Part of a small language model's weights: 9 layers, hashed n-gram embeddings.
Each number is 128 + 24 x the weight over its row's rms, rounded and kept within 0 to 255. Layers, rows and columns count from 0. Numbers have three digits each. The size before them is the row's rms in percent of the matrix's.

# layer 5 MLP up, 256x64, rms 0.229, rows 186-255, columns 0-63
097:157158128151110096129113140139099135149113122166115112168121122129159139086155131128147091107123123127186174112115152125133132159123132184111095135104148139168092123142141132112149163143172096
084:121098117130156115125143120100168132132137153123116109103158167111116156070120160147137082109162105126143107104089147112143117189130138112114141137163153125140098085125136165139102166130099137
088:155126161115129131136076155133135153098104148144125175149105164123137110150139136113127140143096152165103113147129167084155109123083144144083165111089110125156128122081112111134138121093149137
096:154161181110085110116119144102163141116132124115138088209154113115148140139125095134135117131132150114126141125170147147108110135125093168153189113142138137126114133116081136121143116137129152
095:153130150153101114136133146144119106118111130165115109143143142134109097098091154146135129114126117105121165141206093139118069119133142114084114122177149143124146152152169113138145166114127100
123:107152128123125106131145175139112091137155128134167114167093085144148129103180145140132091097096128137171128138135131111119119163111091081128101151139110108103121120118133114121149107147170080
086:121155107145148132156116132122129127177091137117144107158144154116136159130097134110176111153112104116214157143168142144074125141102150111119118125121090131121144126111104114143152106159111130
112:108140117195097138179127135117159123151130112128129148138109104127131161127139099153132107125137110117134111126138115063089115132112077154136153130116068135156097150143151129161106148108097120
102:165123174125087148144130121121158107128120120117136102132129137154188154128072120107142090171121114122149122127153133140085114126105109146124140114134129151082133087145122167148086088153154124
114:134103157123127125094135150111103121148115129119125129199154161145133094112113148161135136168097110117177155121138119137143109118116128110145108105148168144126120126158170109138134172120177073
113:138112177157148090112110143048116133109122109132116129183154118120130082132114113137129106133104091154134150122154163142138089116125135126086170159140130135163107110160134132135134128113154145
095:071099147139084132155137119124157083105145132123110103123074107143109142103131123155137086137146117099146136109156138103143155119133110106106154146171135125125099087142140100147099151095130084
091:149120151132128164123106171127111115151150142185111120136133123139185143125126120112124148157138101163169118154103128093139088158148149157126129119134085122148116130115091120101079124131155075
105:114120121145153120140145155095124124095196106116163156152141135120176163108144136148127118133094117132148122087135081135143106163085140094129096143079132151142108160085130150138134116118121127
117:153139108129117096132152135096125126123099133125142103162151107098175083129134122141158122155082110145133114120113121125156148158130146113140151095113161158209123085123140176140146113103133121
120:141115118112147118153124146123107109119165148139126123132082169118148138082096104123128140114110122155154137147148127134165156183131100109069104169108139151140140118171180130133149090142144114
105:138120147164123129126151128131107084145161087137132100092148106088148109116112133182140122137113078115167149138141151084125122146104121149122119109112109131177148149150112113129085142155156084
097:118134116119108138084139121072140104154164137143123091165191095145155115115154153163114165132112109133169152149135126123135102165131137134141164114156148124108102101111088139121113110166124110
085:154091142123114153112135145130149103142127122110114154109133112093133119128103094131144106190154155129153172106139201128104156147154101141105118120138168128150136125169106166123103109135139091
101:142107160140137158145136106113123129124117078127127091190076163114155135084171138127128097117154118154138106144124089100104128134138140143084109153119105149168109100095148152128145117140137141
098:149115131114157085156102172122091120183118121144108138107114132094116132132129148123132090190102133123146123109169133102135086120122132095132131125121103123176137147158145137161107132159093090
094:132110168122132141129082136097134122100190107152145113146119142170180089129088145112108097116160106143136119102157145175120124129119133172127108153105116097137175099119116133133115125136151110
105:133165132130119115129120142060103093127130100118166145126118116128138107170123142129159132106118131145132100200174137127169130150132122143112146136089149126132140114161179118151145159134098160
092:128115145155134116102109135084135155157145113151111119144118134135138109129155147096125103141115150155114088088144140129109058146074134132135156179159105130173088112151105127114161121144147137
122:147103149163082137136127141085093091115144070161113078128129142107114123140104137174133147118159086162154114117148123109111116133121132109115114147154141123165098137145101118124111149077138109
095:150116190128132143143118120130136121127133117155119092143143186139109136102186174163136122120118049164134127120111151117113143129131107127126110152158129153105139129139146157143090084128126124
110:154157124134097137161091138110110090158136151140190144142132154112107153091119146165167131148125131109141151154104197136089140131138109122131153092139135151108107140100151146162136127149107129
124:125120138148141066118153139106135130110111104161126076126148114129120131133154125104167147107107140149188137131144125124109123114098099139149128097153119152143066098134115132123105090128164073
095:108124179105160137169107126122168097133123128137112077126114103115148122138126154132139064138081141152133099154115149118128155152093137122131129170112143126160139072096131148158145103125137111
087:114131198142113147116115112097157115096138117136186122144120078125116176124125123122169162107110143155118102118094122155133123139108121132130156102149124141131121100118129155137102081069128130
088:123126145140152139158108155135144163143162115169120123175153097121130113149123137110125149126124142148146133107158171097139129166146120142128134143183164178130068117137147136143064134134145143
095:112095130152098134125154123075128125092134141128133115130139111137169098135150115126197088130133139096172114105127161109142112161163125161135159145142161126137144120106166112166157113166140142
098:130142134142112146159098138134105132130134129160152103142121125115142112118166097121174091123104141158108147110095101139090137120146082147100136115122089171190120138152160134115096138110184121
100:131126152142132139157128126124127104126168129161126098131155113100121094132130123122126099143134117084147124123126133151136102123112059145090153091105088153128136149169168115179148152090174112
101:110146145171076145119107169102089082128162098121130141160108153103123143126152150187132140113150131119136140137116134116148149120086132165090141141172134122133097094120106139155142149138124096
095:142134153154127149102115116108101113122162149112131160118142150088158144093144136131210144147113110149126121115193134171128149123136121157093115113102164116125143128164117134151168138106143121
104:153096110110138129118090145099131154095165121131164139109101135146142124160109105119156121195107142101170138142087150098154147138100123136075146156118147114132115103141147180145131131107139117
081:144099147125118145140136142109167105107108062122139121127120140101165125076139139103150120176131151127125074145105134117144079147127089150138112123088107122155126151115112145178137151105111141
099:097119109149117156145089138127136106122141140158137103116114141087130115108146144132143143126149127127131156116147103124059095111150088142112170109169153124122124158189124125176090133100164137
081:131158134147117099113151136105156153155161120129129179168142114129169123152120127140167152116161121175166149071140126149128136122111142151143183110143129130157126123121141175114162129098145100
082:110124159119114140138114154105143140106111090176097065156129147127110135069124133113116101140106146137126166128126096128156145121151064177124121090113134139106137118166120100129158125114140137
102:125105177125131140153100140073109109114121098180140130157160109105126142119120148094139098114103144127110139116156103093134119147098138194097142089148113120150075131129138122136126156159135138
098:160145131124125158138096149130125110153113109124139111162137141134165152106137098145119105148160141105209139074155158137139128142157158162126169122130147155103123110134127143166152125090155113
092:171147119115112105124144162107114086115154134115157138122126143126112086156120159147136143136123133104112145140184109147111075120093103155153135154157141138108096078123164118178136094131142146
100:115158122162093105133130166118144155124120124152141137138151105155161146131191155155189130138127131137128104102102107128141146152095074132137126137161085140132112116111151187148154113126133130
105:112093187119129095151125132113127150145132140167151109169101153148119150129120144195137103137132067148119121138138167147182112145130097107103116137145104131129096118113145110132110131126147090
096:156160113129161153110114155136115089137127166169099140123096130127197108106104149147135143128179139127164109152143102096127120147106121174109086160122102138140111140117121126125107138114175123
092:104163113181106082144108155143132164115116112120167130129129169151152166125086131147147130108131088144114153109144126122129109156096116105126166147146150174122100117105139179109129138146094141
088:165131125130201095142166146135141135140150118140133126113161146169119107103148105134145141119122157133154151116102147128119081168146113148104150126117121185099096121144118162178137112114159129
096:156157150107120086098092137120124109115126167124108090143118160134151128147092083172119161152128110199140173157145122139106128100108118094129112137132109133154127147126105163118108121097117116
091:138138152142089115138109146095144131111162131138171141132092109159153128124068101117156089102103108116140147157112149094109108116133146144150123090148136121136141103157185112131128101149185129
087:117081147127162105131160110108140112137085118151116129155119107115124086127102111133144125110121137111165104144126124116107174139156111137109138167149138163108124090103119136187098102085107077
096:116159162144101118146106145157107134158134094131136096105143169092132113134121163120143102163135147124158109110150103117111088174077111118125097122105093151163114116088148101151137113094105113
109:097161108149122128153103131094145108086118124143136137109126150131141153068142070132136096126134113135162080112160164117117112114075109139119086119096156132133124122159172140115120115148150116
116:126124118122118118094086138131105135125154146144129081129090123090151109083151099123139072156091101145126130138161146151128099152165130131120145133120127187119096079116153130109127114137101089
104:150139143136112076085144115122132128146098127144153154162117097111128134126100147148166138176105134083154122186156123120121146120093125122131147139144125132163101113136113157155156147111100066
099:102109165127112127127108130090071110131107107124133166167139125078147167161112096142133098142195087152155164126102157122112125135141112108104140099111121148138134098136134119146147122152128108
107:088131128116109147103069162136128132083146145149134116158109116165123135128116148119152110142171101149119099142175115083149137179135093120123115124117174146119136116111096138151099124158099154
099:139116145134115133146177145135105116096123169136152094139148145088160137117177118167173159143140126103097131154124142101139145172123101147117086127128099122141112112102087117161095101099109140
093:122094180119160144141085130114171133182147153124118111096090157091177142128116130106133111145092136132168127141153105110138099163139136123113136151091112128136113119122117116163094096117135096
092:089127162132104158100109131137080122123156116123127073104131095128150101145118176132147128186177118149136140088143108138121135144158102089111108162137165133163119146121128152138129116116155125
103:078153115136087081075121119122123152146126153152166121126096156114152147085125150104169129129122132136150128165130148147123155157077090184129148129092118121115111110134121125129110131131107104
093:082125181122127119127104165110125125111170122129125105114149101118147142111166118142172151107199112143128119127116140099140119165129093112149088134120157147128126112095146190126140134098124116
086:116091138117132135117099170113119154109158147179110114099115137103136094160173125107126120115127126192132112108134133139111169149118134117134138173122096144137084110096148131095145116087159157
114:098142121160123101121138141136119136121179115119152141172099084126139109076109129165168108166127140147123106150155163101085123115104111185101152175110114127125114132150126112139124125094137134
106:115128139127148072115125131122095150123145138132158102128119105183097100125089149131146149158103123100174106146119129114150144143099116151122123191191135111129107112162128134136124164129123167
099:125183099131107126114136193133119130137155120114128076117155125088154127127159117138154117130183101115126152193143123104125092131137111100104102168111121136123109127118121142114152127150123088
129:134129118126146098104147155092093103194130084178159118100162139149128123094154123114134126128117125106150134140122122107101098108104122171084158114108099108133119133099109147168114144147136094
093:137155104121148152111111138103119108133141101161148083165139178136142063132128167149158109175103141114173129095118141143135119122150107118140141113182104123147141138133144132163094130126095135
132:116121114107139151143110169072095144144153159121091092186108099131140130114147114158155118116113131132115153140168168110129091134142089132111154126127126144150085098146102141111123094162108113
# layer 5 MLP down (transposed), 256x64, rms 0.215, rows 186-255, columns 0-63
104:078139093135105144144134146148106128150118156112135103152160139143139091132152129131103171106151127140150088133132114137115135152054184146118148097130136119128132121098109164168129143160104099
084:124114151131114133132114155128125124134123140146130157113090089106164108113127140147169131091155089131133136171199133107123127120135115121110150135113096068180146128116178106144130166106110120
087:118166139125069121127135095127120123158137135123080080136113113119156140113110124129087101097133115102132134112120130164127097130170106124136162066128142147117115149158094107157114131134099074
100:114117127110136127139084171156112146084164168156111108050123108099162146163140117144131145117115120147121115125108112130156094121148165097158128132127141112126164130121141131110121157100153084
101:106135120139128133110130105142120141124160127123138116132071127094096101097124115151152141195102110144110113117097093109101172140061139135150118115104145137153133156087115124109100147126087143
106:121120081102152161129137142152135149155109135089154128106135188131145168137136108147084131097100153144136141167122111143147114138147118109133103149081163159096131138160125117151145127112185114
090:139109113071139143126120156113155123088162166172120124088155151135147171095135124118135159129116128159134099170117118127116204113123127115171125108143141121149145115132135115132124160133116086
099:126127142156124166134132130128111114093112115085130148105105072093148166119113152134184104116142128079099126125126103090097139138141112107148118072137121106130105161131145125150089125151167114
103:100119138096121099081103149164159157128132174171123124137183113130114165129137123103135103139150149107119192140139132127161119120147127129112101079119107154120148114153175153150131127110111124
109:132095129136120078074112147141115095164095112113096156157112129144139124114155152139103092161130099087146108117112124114173099128157163110107112134118111174137129155123116161154102128128107094
105:123072126149124079122143098111133119107091133133112094154128168150104124147104102118096125096079102109134138149130160127119124102173161126120170147116131140141127093167139164112139150114166153
092:131099135113128152136094135127126104170148113166117105096110135149141127144137103131159142127178166129098105131161118127143112164127132080124132128134179062088088126129133099112147144120094101
087:093100115124131122175108146205151129151151139121092138120129151142112117171123161120102174129092117145122130101133148124138136115107104139170107094112143074115130147140096098129115120164126112
099:113140096130144110178101135108137135178127139114163084102095158131164135085103150129103138137156128110113117094123064139143119083161133150127107146144158110124153146130110112145101127137166112
120:105130114106153100121071127126154160138116171110105114133133126078100124115178128135118147161096130175102127147123162178120157119144117133142146110098105139126153119151151094167100120155129152
113:131130107087123126079130138160128130163166120126121137121106122122117116116135148143082091082176125096153121105134140150168191159146101114157126113118166093130146136137120139148087129154121105
110:075129139144091085140154149163084113147105132122091114125135114085146086113112143122102159108142128121119134133083131106150135119153135142146130122120084133156153137176100135103176096156123146
098:116108103115141172127096154119172126162148108135119122138126112096120130070122160126098108148111099148113164147136104081143131128113095109087125115104098175120098147103104111143123117146087158
087:144104125129148125133145130145098103152099127089139103151102149077102146125114155108126164087099188124156091074119101104136116146149165119100126116140114135103162111131139095116132116136093155
099:129168143146116132162115115087110179123144109123151127133115124122130121182170151109106122139088140147119159117155108132110148077138133136154115129123144123131151146094124101105191140183152105
100:113133119108107132129118145146141154130124157135138141113161142145116096156100166135114145119165122099082142139178092167137130117138148151146142191086139125139092140144169127142109147188122151
098:110125121106153131144115147159170115121161144123128140148117118168184133109130118123101121110103163103098107105148153109181137116150111094124093092128119116137192111111119111128164164152093136
109:171131110125103143142127132161154130141094103141126163088135168143162109135046141122158175146107132143121135128124129080152123134125164133152111108110135133149148149094102112114121118084110108
097:140118126146151094090149133115165133134089145136119138129108125101093130084113139084074140085105133124147153147106124128115123096170165104118137162124117094131126105165104159146153165156155109
119:140129128128102156139167086113105089072118140128093112120126169134120118106128134152136140173126095181125135062120142141107119131124159163130131146154155109124090120147106159103111157157121127
090:087153143131087114140139119082106122124122130101108132110144136137127143159145154134145145084151089151121136154187126115140074112122105151126133126110094149097115152141149149140169142092184110
123:128137153103130099131076114157153123096134181132123108115103152157162105149132103104093147149109135162155119114157095142154119146183105160105112151138118125158126131152118142126089141130166090
105:144115133165141097106153081146118161119116113126151102098145139136137111145126133104168152087118169147139120141130133145124123131098111071177189127159109088128155103108103097123107102130137126
090:098123117088100094105105131092145164118098141132111149168126149155143093103130136141091132158105154147161126119152157146144109099151144128134146142140134130186154114137104122090145155168090095
091:089099118118126133131097161121102126140096167112102147108136131142132133124141154172109104121106133132127130124114095157161094101115171118097105139106124109144141109081147141137147205177144144
093:146123121112097163175144131122112128130184133078110079170178160128168178129148136115139137122132153135100121146148112106106119139113128146166122098122116117098113124135146169105153119146159128
097:126142101115150107105137108118126163179146155108100122147131165142140154173149120113127097136166151142122120155143118114118126068149138155176161133106095116117125165091119113160148170114151103
106:131134120105150159141136124144116105138091108110144125113141122110117176136096164114109181127079148171122112124087128146133078119100147143085118139115151139131160125129099101117134084165159091
100:142163138130136134128163127131104107159143168105123129118122134135093132119131098081112148133121136108073096143110117102095094135126185104109109166131134155117101141117147122068080127172126134
095:137154137126146147109123136131119124105130149089082135153089182101081165120147143150130168126129134126124116113136109130146138090131174148099112105140106051095139133141130133138123149099152093
100:109116105111086122115133122118097172138121115048138144127127107102126111099132109113151099150079138146127097109116140165159100160117179125120106146123124133157149075140147129138126115123160152
110:107088117095186105073120087141143134128117155142140173125110105110082103135124122117126157105086137155142127148145142128177150106126102130135150126102099139092100137132110158170137124112127108
083:127159146119103157122159110095081138136115127121151143106160110132155099194110127147137132105106139158146137127107153115166108127110130170125125099136146117162116186107156144075149124146101112
107:116112125150137126139102107128122110149094158115104147181108141144130147104146147169101161130113114163115142086099132149138126091104138130126126113158137126090111137128084096144068193145121143
090:120148104167170119111126107147097126130140106178090150119112127103161132146123197115099118135116139130158122143114099113176152138184136124103123092136128128128142168092133127164111162121118129
085:145145123114124151152104129120101104108137120107090189073148139121125116125088130142118143139156133147156103147076113121132104111101173103103091135126130142130158109084172110095131128147153096
108:146148131102130122079138125147154110167144113136109149168139149098070163127075148118090125142147112143112116139115173162119126158113134137162108152113137097155110093133162134083125152143147128
099:146149113142139161125143131136090068123138105135132125131159115148103126140075106089163127158100163128123092083096121108125142133173112099128100134156132091137137180121143098139134092118127150
094:135121139132147159120158121089184129122176122104141132092105146131139126116096151126133127110089155087061105123119157186120080095159135123114111129143134137148124138113151100134148099133137143
109:163104143155144106114123121122150107107163127100104191108116099109150114117127109119113092113164142103117135091146145144091106127141148132119098076167128156158146154117170151119150148175136133
109:134114129151190111142099085102104113180106098125133169151144146179155171149150147143127100104123116127111134159141115112113131159118155157167145163126155139097126146114116126147143128143160147
094:154111106092102143116113119170090151142158168101100151136139130138117129092153155108110120134116138120121073131159126170124154108135130136085133129124108119163153121194148123137138115143170168
094:142097126119152126132093105137109101101134138134110166096130169146101095130143156137160146120125174151133122108141109105127117123114153129101152195142122153164105124167097145148140138180176126
092:151107146139100117134087112139214140099179068129118141116168101148102164150124149124127110149134141109099117098130140132122124132106159113135145111148135128130096136099106153128130143144132172
089:077147104106098130120136103121139153155165111137089165141140139144104133111117119115147092093114133129084108140136135153112166117129150119155150128165175142118098141087181104169119141097145130
100:177138125118130153117166171123159147073103099164127110123122125116114142119077139146122125101056117099144107152166128109114114101156151119128086146134114126139109135131119114114093144092148130
089:105162141126129160133078119089144134132136154101155142177119157091141118164131136160139107147091140160124116136145118179120134166101121145086148122161106103164167124130102110135121100152147109
099:115128127136096128139161095137143155149142153148101101126164141140138168133150104132135134096148118129144134136129135190142136105147169105167093121088085091106129135075161115085109121128136097
100:109146087143120120125133113105156135129073151122136108149116151168101117136134096165144093146149124137180141071137123120116115122079165118151128145122157145146110134152141111100141146171095089
093:136122090057080151118143077176117162144121126124145161111141117135122143135178106122147116111133109097133112127135097106139130187099154109121114126133157098123101158110130128121098105128122143
107:111116148121122155172089126099119163139172129115131107136126094085152114112157132127120130180147138120132165071146125171154128126125105121125130131100131142147167124093136169130105139128190142
105:131152128113119126152138183129122144147144144102131103100120135171095120121069125092116142117090127147153129095113117130130092123163093116116103147141148129110125108150043103093107134130117146
107:143118131094129088058160157166134144138125135087153141117115124141115139124155150113134137124124150065114123126133107108174113076136109128124107115108160140096135071127115113112109140100099129
108:124129127122169142123159135089100143133100167115132107125130097164151102113114154116124083163100126166112140164123103102118121114169104115113129135111174116093159119129117160071147137131130179
089:083130104134147113158117150164163162123127133094122133153197133160132134172107142119102130156073120114131156124118127146155113146162143106147156097137104100123176160124109124136144148157135136
096:115140125125141116099148134152120126155137120155153065102186124124081153157151127154127132117117136132116111145122132182113093146084090133107105128133111097139107151135132169090087151110132156
106:174125140138117159092149124107131142107160109108128117110163160127152138065145096085134098108104141092114150107122112113120141115098117133108111106098126098155153143076107147115088132085122130
099:114133093127143088114114167144114129117132140123146135154149116104164134138064148122134108127100110128124121155076099144156118127097101110125150162085127111121104087136161156063150149137104126
089:113098107144117083131121125188124146111110170139088112176115108094157112109112058154134112149118116150137132159116124104150125111121111112114096109126110164108154137158128128127114138173125095
105:116105104132146077146113099173088147114122129126116126121175108189145144093118135113158135142120092096126129118134110092104117149137092109131149100105158116110172132135128098134138115168153088
105:165164163124164145116147094103129142094120132150149097102118127095112127130115098128121106125098164101105126124161122146148164109105125085131140139068126108109089135097131157109131100118070138
090:116112051120154120153132113168083113156161153158081158112111130125130099131115143127138136111094124099094146109155117141127124113160100103104148131083153128130111139138146142109155168131096113
096:152114087121113090126135154139199120106130136143168135129089123152080115168112130111090104105135159153123162137118098102121116126119164141106137131091097167080123131126125126129133130113097107
095:152126160131174126156126106126147115130118104146150090119163149114151126144142096097169146138126171100135118110119150132107099162096096125110089105098144124095118147102144065113149103141118169
115:128136111075116120127086150141116144118162133117093126120156128094146108147171121110131162098083119144112149153146176145118151133147125159118167143168095142133116172114101159114097142163140155